Weights of a small GPT-style language model, trained from scratch on English Wikipedia.
Size: width 256, MLP 1024 squared ReLU, vocabulary 4837, 8.33M parameters.
Architecture: RMSNorm before each block, rotary positions, no biases in attention or MLP, tied embeddings.
Training: 301M tokens, 9183 steps.
Each number is 128 + 32 x the weight over its row's rms, rounded and kept within 0 to 255. Layers, rows and columns count from 0. Numbers have three digits each. The size before them is the row's rms in percent of the matrix's.

# layer 3 attention query, 256x256, rms 0.0605, rows 129-178, columns 192-255
077:112202179114147195160151067156125149152096105155165088149114144130056077138139099137118126101117155131158137132149097132087133166089132124090090175145101076109176134107088173137138123116092089
086:119092149137129177099208031118123112182143106117184062156135130138127124134115159085166082141118168087176124138119088179143113128105162114152145175164105182135101116120112109113115112134149055
111:147122167130115144134110163149117117100120117132120123144091111127115182109149095156130227100123129117083110206139121099155163157107125122157107136117137106193165086169077120103181157119100148
100:062160150111098142092165055119121187155139076111136093177165099132140092101145180115138105123138149086133121135106165152166096081131159145138216192156142185111137141150100147149137117124150134
083:179065128098184089164157182166114117124091061123124146111132152120166171134149131170122140111103149111075105199131121137133172169085111140085122114099108061172104072140107075149111143116125128
089:096075100146184120142114165144146143144121143143137136089159145126087098159107132151080091167176132148114138203123120159151163135093144104113110129084060084119146151110125112104143080125138073
084:112183121140155075172221183141155155129151144142102138160083103091129104164133137112192147125149117060112097175196148132135126086189167177146106174143119078069073093121140177143098131169082135
081:128137082148148076090139099104108187123109163194118094127144116121132148125167138141078112153169105154102120154137061109116137142094055138120086149141079137123179125095153093135097122164138115
090:112165066087132124111179122152139100139096099092147151112137145123119105170063114167161117119113162116142128133130126131076077099169117131085136117097117120116178178160177138095123094157101104
103:167139096136113118135120115106132139140128147068137108124199171129159076133113172145104043108136139084129106082126188098111096123151131121100131073123147165067127163116145132160092137133165131
088:106150155164148160135161034099126152142159128131203095139163097150124097161099143102137052077132091131142180070121167176128057121208192171139146177124143176079121181086113132137135139123112098
097:090111103141154126140156171181122149137114099130153120119104042173131070118116139127119064184163161110105172167165159128130105121065063152124114150138117133109105115105083091111119150139146117
131:142144147131137090098098148110095158132149167135086116078087162127082187142081122182124203096075141163102075133149087126092181168130098088108096114156172111194151101162140099072161148146141142
092:150160121149152119130142165104069196180156157203109111196091121113069150133119145114140103093162130070171131176156147165097090107125108171180124125180148199085196079132124163118114093097141066
094:117183099131132106130081123113135063099183120112136110125128141129121186141125167109139184108118133161132099141126165098077121170122146143161161065092124123132060130158170121173078140056106143
087:163080163049123157160105166083159119119110122111084108061075132157093170164112162063148089101101109149093120131157076125159160116122111077149147078091098113173140095166110103130116142146088183
089:131129113158071159105138119144135148119142111075127153154115051172090179114112142126181121125123139082165165098132154164164168132120103135201120086139161175117124129149140155078089161120143174
081:180075120115117145111087176145102132104089123050128169047130121146072081094125154113087113098126192154104145152133120083070137166090077101113184132084110168171185115165152119110098106081132138
094:140149095158078117165131125174147133071152069150126114157109122119156112080126143197108118145087059081163152115166147157135152150121168172126109140185098138128115169145167159205138155124144053
090:138096170139161181080089149091099177126094119066133114062120184116090105135104116127059124105142178143164118159126150109080143144153079110105132106103103081160153172181175088072168111163159194
086:125156151125074047144147171187100152156109143209120177132131100163182125117131120191094122143150116114131186066142158146163092100139153170097075181167152124103157112139094138130117096142155099
084:146191173169099120181129092115198096141214158155093124149116146099133089093123111117173152107175090119182120131154162115134145105150147180104109109131155100113096153136170168136118158169119092
088:102091102130161173191148150123131109177095197160068130099127115141055208156112087159124089175169112098118155180135055159121116129108136158138053111148143134164155176118048126103109086121140085
085:119058092063160052115081140169114133145079117147148136156147098077131129108152103144116066193152109123127110109123105135143139119069102140105145163131122112199122120154131105114143104125138113
095:119060126095190074117057130149104110147103118170124136106108139096118112137158102173060123196126115157055125140160075151132156175087133100141110197096112130185152120140149063089116118106104122
091:132166119109066119140191169174125134136138148098170156152122083188124143132133075125153145123166164113135156110128161184138079076111170189127119187176131139085145130120140143124198122145163160
083:154106141131125130141110109119088094171146082096194111148117133189114176105152113059150119124169161151117157116080158094113197116062083077117147134061156118098117092112134090177127129098075183
092:105119154144138083141187169131098168143084122189113171139182054113140158139148096185159109192101109078131164089164114197193168073094113123104105177225145137135146132125049168145158073181133131
087:145119123084150143131125123110154162081079100125178122138181126207054119147153117176123140155132130109148149127111115161137137178201095156146160130133193095147160118148125136130147127188141166
086:114190190166152144107175142149135175115167103139168072144147145142152117113122133149152156127129125080174074147135140127089103087176109180125143104159155147066129148120135174134132128161146130
092:132107098088150110150084175130133150111087107112122106132141097174146130104111157177060094155099121112121145134119101213136119151140107171091137184163162167158172080183118085129105141127196091
090:111125103168209080091148102148109108164151137111171153092155093134127172125183171140087126153144111172144142120087159120139153148086122096103144088096082136153066186105132149119141104114125173
084:076163150099123155100167100127136104089121148127128159159153094139185113102098177118188172109098119166127098135142127108115114142212107141121087106131091109093161086068155211116098159149128128
089:123105096060200158126100108072120136127092085017154131084157118173087220182106169116087073139134127143141119137148065186083142146122123152115129121052171077161118152163089142107127147182133134
090:135176157120086159165103095107184086090140065076125120188110088161123170135087066091130140172105159135102129135106194078126051136158085153130157088161101107106126127114131129078144148127108146
090:165152170123158132158163133094138105086145069159133161184087152141171128143114080143074139140133106108152133112147109092096101123171155170141124048178102110075112091075125151135167177153137080
094:137155180066094137118063097159158147137154167183104159088178182087087091126088127109103141097134138130164142123128141162110105119133154154146132173171091131145173186157182105126114124097125169
091:134118137063142119121121194106143173075173164145170146105130145121103130091151137116085182188103101117154156175119104098177133140093122104145104126157095081189156080150104112128145080111171122
094:142089097047160147178075134131138163080094058153141151101138124115129208132109156056179099156082163130076169121114072107120133185117130127186165107167118073185106095121142088130112124116140105
082:118159125135100147110118135139189174110085156161109090102167073154123122099119114179155144073101094102128146077122127149193168118092082160134117100185154149144186088116039125199083113166120162
081:215149110143119157159154150104165133147160161103189116159172184090143093142145161127118101160130142109178100180150123106081126143133140106190162145088145159138118095113107139105161083178175177
089:129156162190153146121112157092111213145090137131093086111076146120128111158145140126105150163115136105118111133129140141132200088118111090181119131139152117155184154129081117108103127118110192
095:152111153029167098106121108106146169114098121066114128128138156145108126174188105173161188134099050157102105187131099171121189085108135079110157178124145121184157145111135129092167123122088195
089:175193117188084182116084093125112123167167152058151140132124099138109145098123096104152173140096163122183130139090156088075135176088101106158075078095172114152044149122123137101148129087085075
087:142097129053134149162192099142117152119148135137180178187096088151104147119157100151187143139119068105149125123109144148188060137171145119119162126126147105136139143123058158132186078123134133
082:170115154139155117152141122102118086112212096106114090091100129120156134093111179079127102141116125168142075167082200048074110191153168104226141105057073084120086133140142089076159104112131106
087:148175209159121093142147124165177109081154108118080064105104149165169112141153137153174168070147195106174149123120176059176091099147072085091093087157090180125147124105136131140154162123187119
088:138053106127154099141101105180130163133088161160187115109095099157078078139174081177097114192103102172085122135168110128140106178112154071140145166131145127189129088135113079153081135098134173
090:156091134117135113150109148167113171141068147089110125137122084139135116163142137165094089152111154087125140118150127174186171090098080148119162110134127097173175062169037066106113116141151134
088:101108131156156172150152172085111140148107081070107106122055142151083138135013154071096085121142191161065104172080121151122130128174068170089105119088154148146110150110113102146106133134130088
# layer 3 attention key, 256x256, rms 0.0592, rows 129-178, columns 192-255
076:162126131135113104121073053151097109156081150117107170183157081092118102098133093104152129148105082078168141091059147155138161180195134097137085150134121109154046153089120180110085156187152173
087:124097190168116155037114082124150180137087064086076131128172092127155135129094111136125105135144149144132133104167151096126166208167127127127078125126148160137075133144134069104163131140139144
101:141144141115166115077127174091156096182141101101165151095146145081146113087104184110150119124166131106146146125201160138112082123106111138113141103134167120099177156141145116091107121133135170
104:120082108169180084070124080158118116073108165171087155120131172161118176116152115135143115138080114123140130102165124126135151144194105111146146126152149093159038137150105164111158147148103141
122:132184069100146134112146156091130075118149111132155088092176130124148083138096138124152110123178122131114164120136148124152069081078124131132114151150172109120167138132122129107082160137135162
091:181112155125138171083085145115141147065141128063119151125176145098105150161167171147156103127137157067090112148134151101052131155099074077165166095109136128125163152080086084095142153152120135
088:159134127118145150095145116080161160134067126149112140166130140101065139128081127125106122158111103199148129184143119142144133104146065055147162103129109129120128125142165176153150112184134112
081:156156159106169099144081086136140120104164111127087139082088129117103172084160120129140143134114162118101123101106096091118158152125117135106149063119189123107116123189085144141155114122107110
088:123108133135132076157152103183109157126147136115141172148083069156109130132200049135136185115142160147077105101112104135168146187119171186155119107154121170140097140159158161133139141143117104
104:093088121137157083170204078142112140097140135150094127108113098128114178159165106099129165118067146169161140140129103106169205151121163163145129144149075131168114106124165135192164114157132093
091:125153178176145160127127151127125169142160093129108189109119118124080210139112105106104137145141152107135166117126167141179215182161060141177109165196096123132081130117105170153190137171142120
085:126115152110118145076132107145177114123084154141099174148150125116075078113092174149110110121117135097112149148112089133148066134166139090124125148114135194088156082178117156135099171099032104
082:152130081105151097164132175123086114158188062145116055057105092109170151168081160153119171111104136086116150119172142159127124172118094148115141094192131119137169136080127071053120178169190117
096:137122139119149138134186123144078136151077162138169150151101094157094129172112162126133081145106142125107037175109107118040159121123142099192140139153126178123150104115109144123172114154087104
095:169072119122130126141112088078119104183154152150086082140130084093090124187173139093150140129123139035152184115109132161124172123140114113170147137138121093111088164057139074152146143123169132
088:128142144156163131095109143126192104171156108114119111098104104150156120095142170153192164101094131134131114209141060113190149093164140092155126110078138064144117110171114126156125131142093141
090:114149134080099125152114106101162156075090174153137143163103075178041124075139090152127061115094145138159131114105099119151097140086127117163098151031116153181136139186172180123188098102137099
083:196100103201102123101063164161122068141116080089143110105081138129116100165095196142111138121148138056112162106143117150142150155097103128109163077100211173118157149097103111039115141159155109
095:083136068115121148104143116150100096122116113143135136139162096103153145136112120083118125143126095156098152072097148124121122124136117149177069111103129125173124054110066120160164120109102095
087:145147142153148106142115149199152182147104123068120132049108178109152145131120158158150139139083140085185098107114161148093200127135104080113143109092151141124137140087112148037095160125184147
091:071112052119095088054144181084155140179132137128161120137116109145123106117064140127113138077156104162104087074152120091094095092143100127110079104128121127116163126171133108145130091142087079
082:180140140086145112140165109146189157137123206127128170157074150156099181101138101156146102145158107150122172157146144122096158133141083094152154155148081115154157125130152064168157062200112143
083:153164151102133180087114122108152193134126180168140179157110140170148120128147088129194136156157104161105034144125182120121116112157095102113097069141151152120171150195160112129142094156132153
082:162141055154127087130109125120162125152184115093099151073128106097182159115107128160106128128109174103182186070191123163091058069120140111132113185179122115119124116149090081168117157151136149
092:121114128156193154059084194103148108116194101134149115097207119094145153114132161100146131158134129108138148118155173138115106105118103123179126149164106156122166131117075105051074138105115185
089:132126106144077097170110138145159096105098076112178150131089152102139117090116139147168174110130078165093135103125118149162144152126134171072127156158104129163191140146119168169111101152142094
081:136118176167160139184101100112088093147124160114088165124114089153118137107166125084223065120144154116159227059130118129104176111126186134076087126074093105060095213118165190105107121184169142
094:087159032116140107101170173152173166127104086171188111188125132144136133087130144109129151153159131183102049190104104115107107099112157159085113085105164113143162131157127158186172095104041096
089:162128085132105079100125166166111134141119114126168212096077142146146065077141108173164151139111040112112114191172180171148175133130142145119142166127143140151161115146161156096146152178100128
086:143161165150091113137156105153095190130083117112190181149133124164084115120096096144151078180136072124089069155107153113100138091105107124125130137085128147144145131143134205154140122133072103
089:134111096111133141110140171188144110148120131110157097138115102118117138117084160183103139095098155094103129089141121130141105154070102175153131082182136175140146084097070064172142123131146094
088:076101147120100115095112151154095125107161137073113097113143106146173140120189149094082143174123205116144157124090108145124161092076138129163125112127083099111093165137108117115153144066108148
083:124108108051116156130132055083079121159084085121147123120099077155106137154121131126116121131113121161142127167122080156176132162083106139172128136144095150103091157200126105170180072115182125
097:134119054082121117107144151143115105158131117105171119113139111098131158110181114110150183129091104102132115135154145119129143106157109117108121132129140116155142103132154140114154117146188169
089:201100136143138086206119158157141111110122072102088100153173138135119083164173132171175102104188080090148108083074161110100121191144136154125070144091100148117041134075191143112067109115132076
090:109133068165088223086088164096165085175098085150155171182112158124153145138215093158157156086161108084080086133105156110087107061191098136062162051126152153111105081083153141160125141178089120
089:074159154132097138103082099129168150083130109168124146092171159115148136143079122146114114179121113217128189102182170152106147096125148092137126139144155203096179147127068117077106133175121143
095:131158102133099105142106157071167124107121142130157116118170126127144139108145136139159148155127132150171044164092127191123118123129172131143142111196150127165133091192121138093168101089072111
097:127091170087159104201143133090185127171112123119079127118148140107175189115182148115184082100145143151104131090149108074183092103149121156164155127190141147133165097165070117134132111116077080
085:138160121114153119102105077202102156139137097084129125120098112105079073065124111151097114099065127148107122136136079155167128117149144086113113166129126136126166153158146107165106155089083128
081:176151095148130095203152146133130144048167129092102116132117157147130092129130151105126114194126149033097101172077147102094189152088104197166156132142148144121135200153135126115128118207102129
085:114163173141129169067118136143140139180081168094135124116087112132120113127098180120095112118074173131146063167142166105106108098136150100129171163133126118106168147118146107068125086086117192
093:104153149105127111062105141093177130109140163073143210147151168144157139119146148120133199171143098152122117173181177147142124122170191108082149130121101123106176116184191126127114120106083190
084:087142153085090123175149084099100127064127138130104208156153111115133143143153128141141129144165086074106145104114130091130080100132125111125075128086126137082102122200112134137154128078120089
087:077103083142089127205137138084105127112143136159137167158114137155114121090129101094127159096176094142173065174105134078118102147149163182127143134081095134170098125191198155173159144113094139
083:108086189139137171195103112089093160156125122106116108130149103161091156178129116093136115153150122066150139118121109116106107102106109109180097158114095108120063154097114157155114115149201188
089:173132199156095096135152109164150131122109120119139129110111173112138108166145144134125094095131177126131128131103068114153157086139127080123115149128125161140136142127155166123206138136189116
088:120091130141113147131137119152147126143169121143122126093092152115133038077190146113132147145093105111046120117143096174124132127133176162141205140126094165191071140140170159084142135060057160
090:117153095108177042150124133154123114087108074142138109123115103123148089065149118145104147070125087093090133133130089083086118115105127125114096138148169118162146142168181127109169155131078091
088:154142165164132151124127108108135101100110160152122158059095134109140153128115152116149172077166149119131113147103076077139136125169138114063084093136117081088149123052097106173100139125188160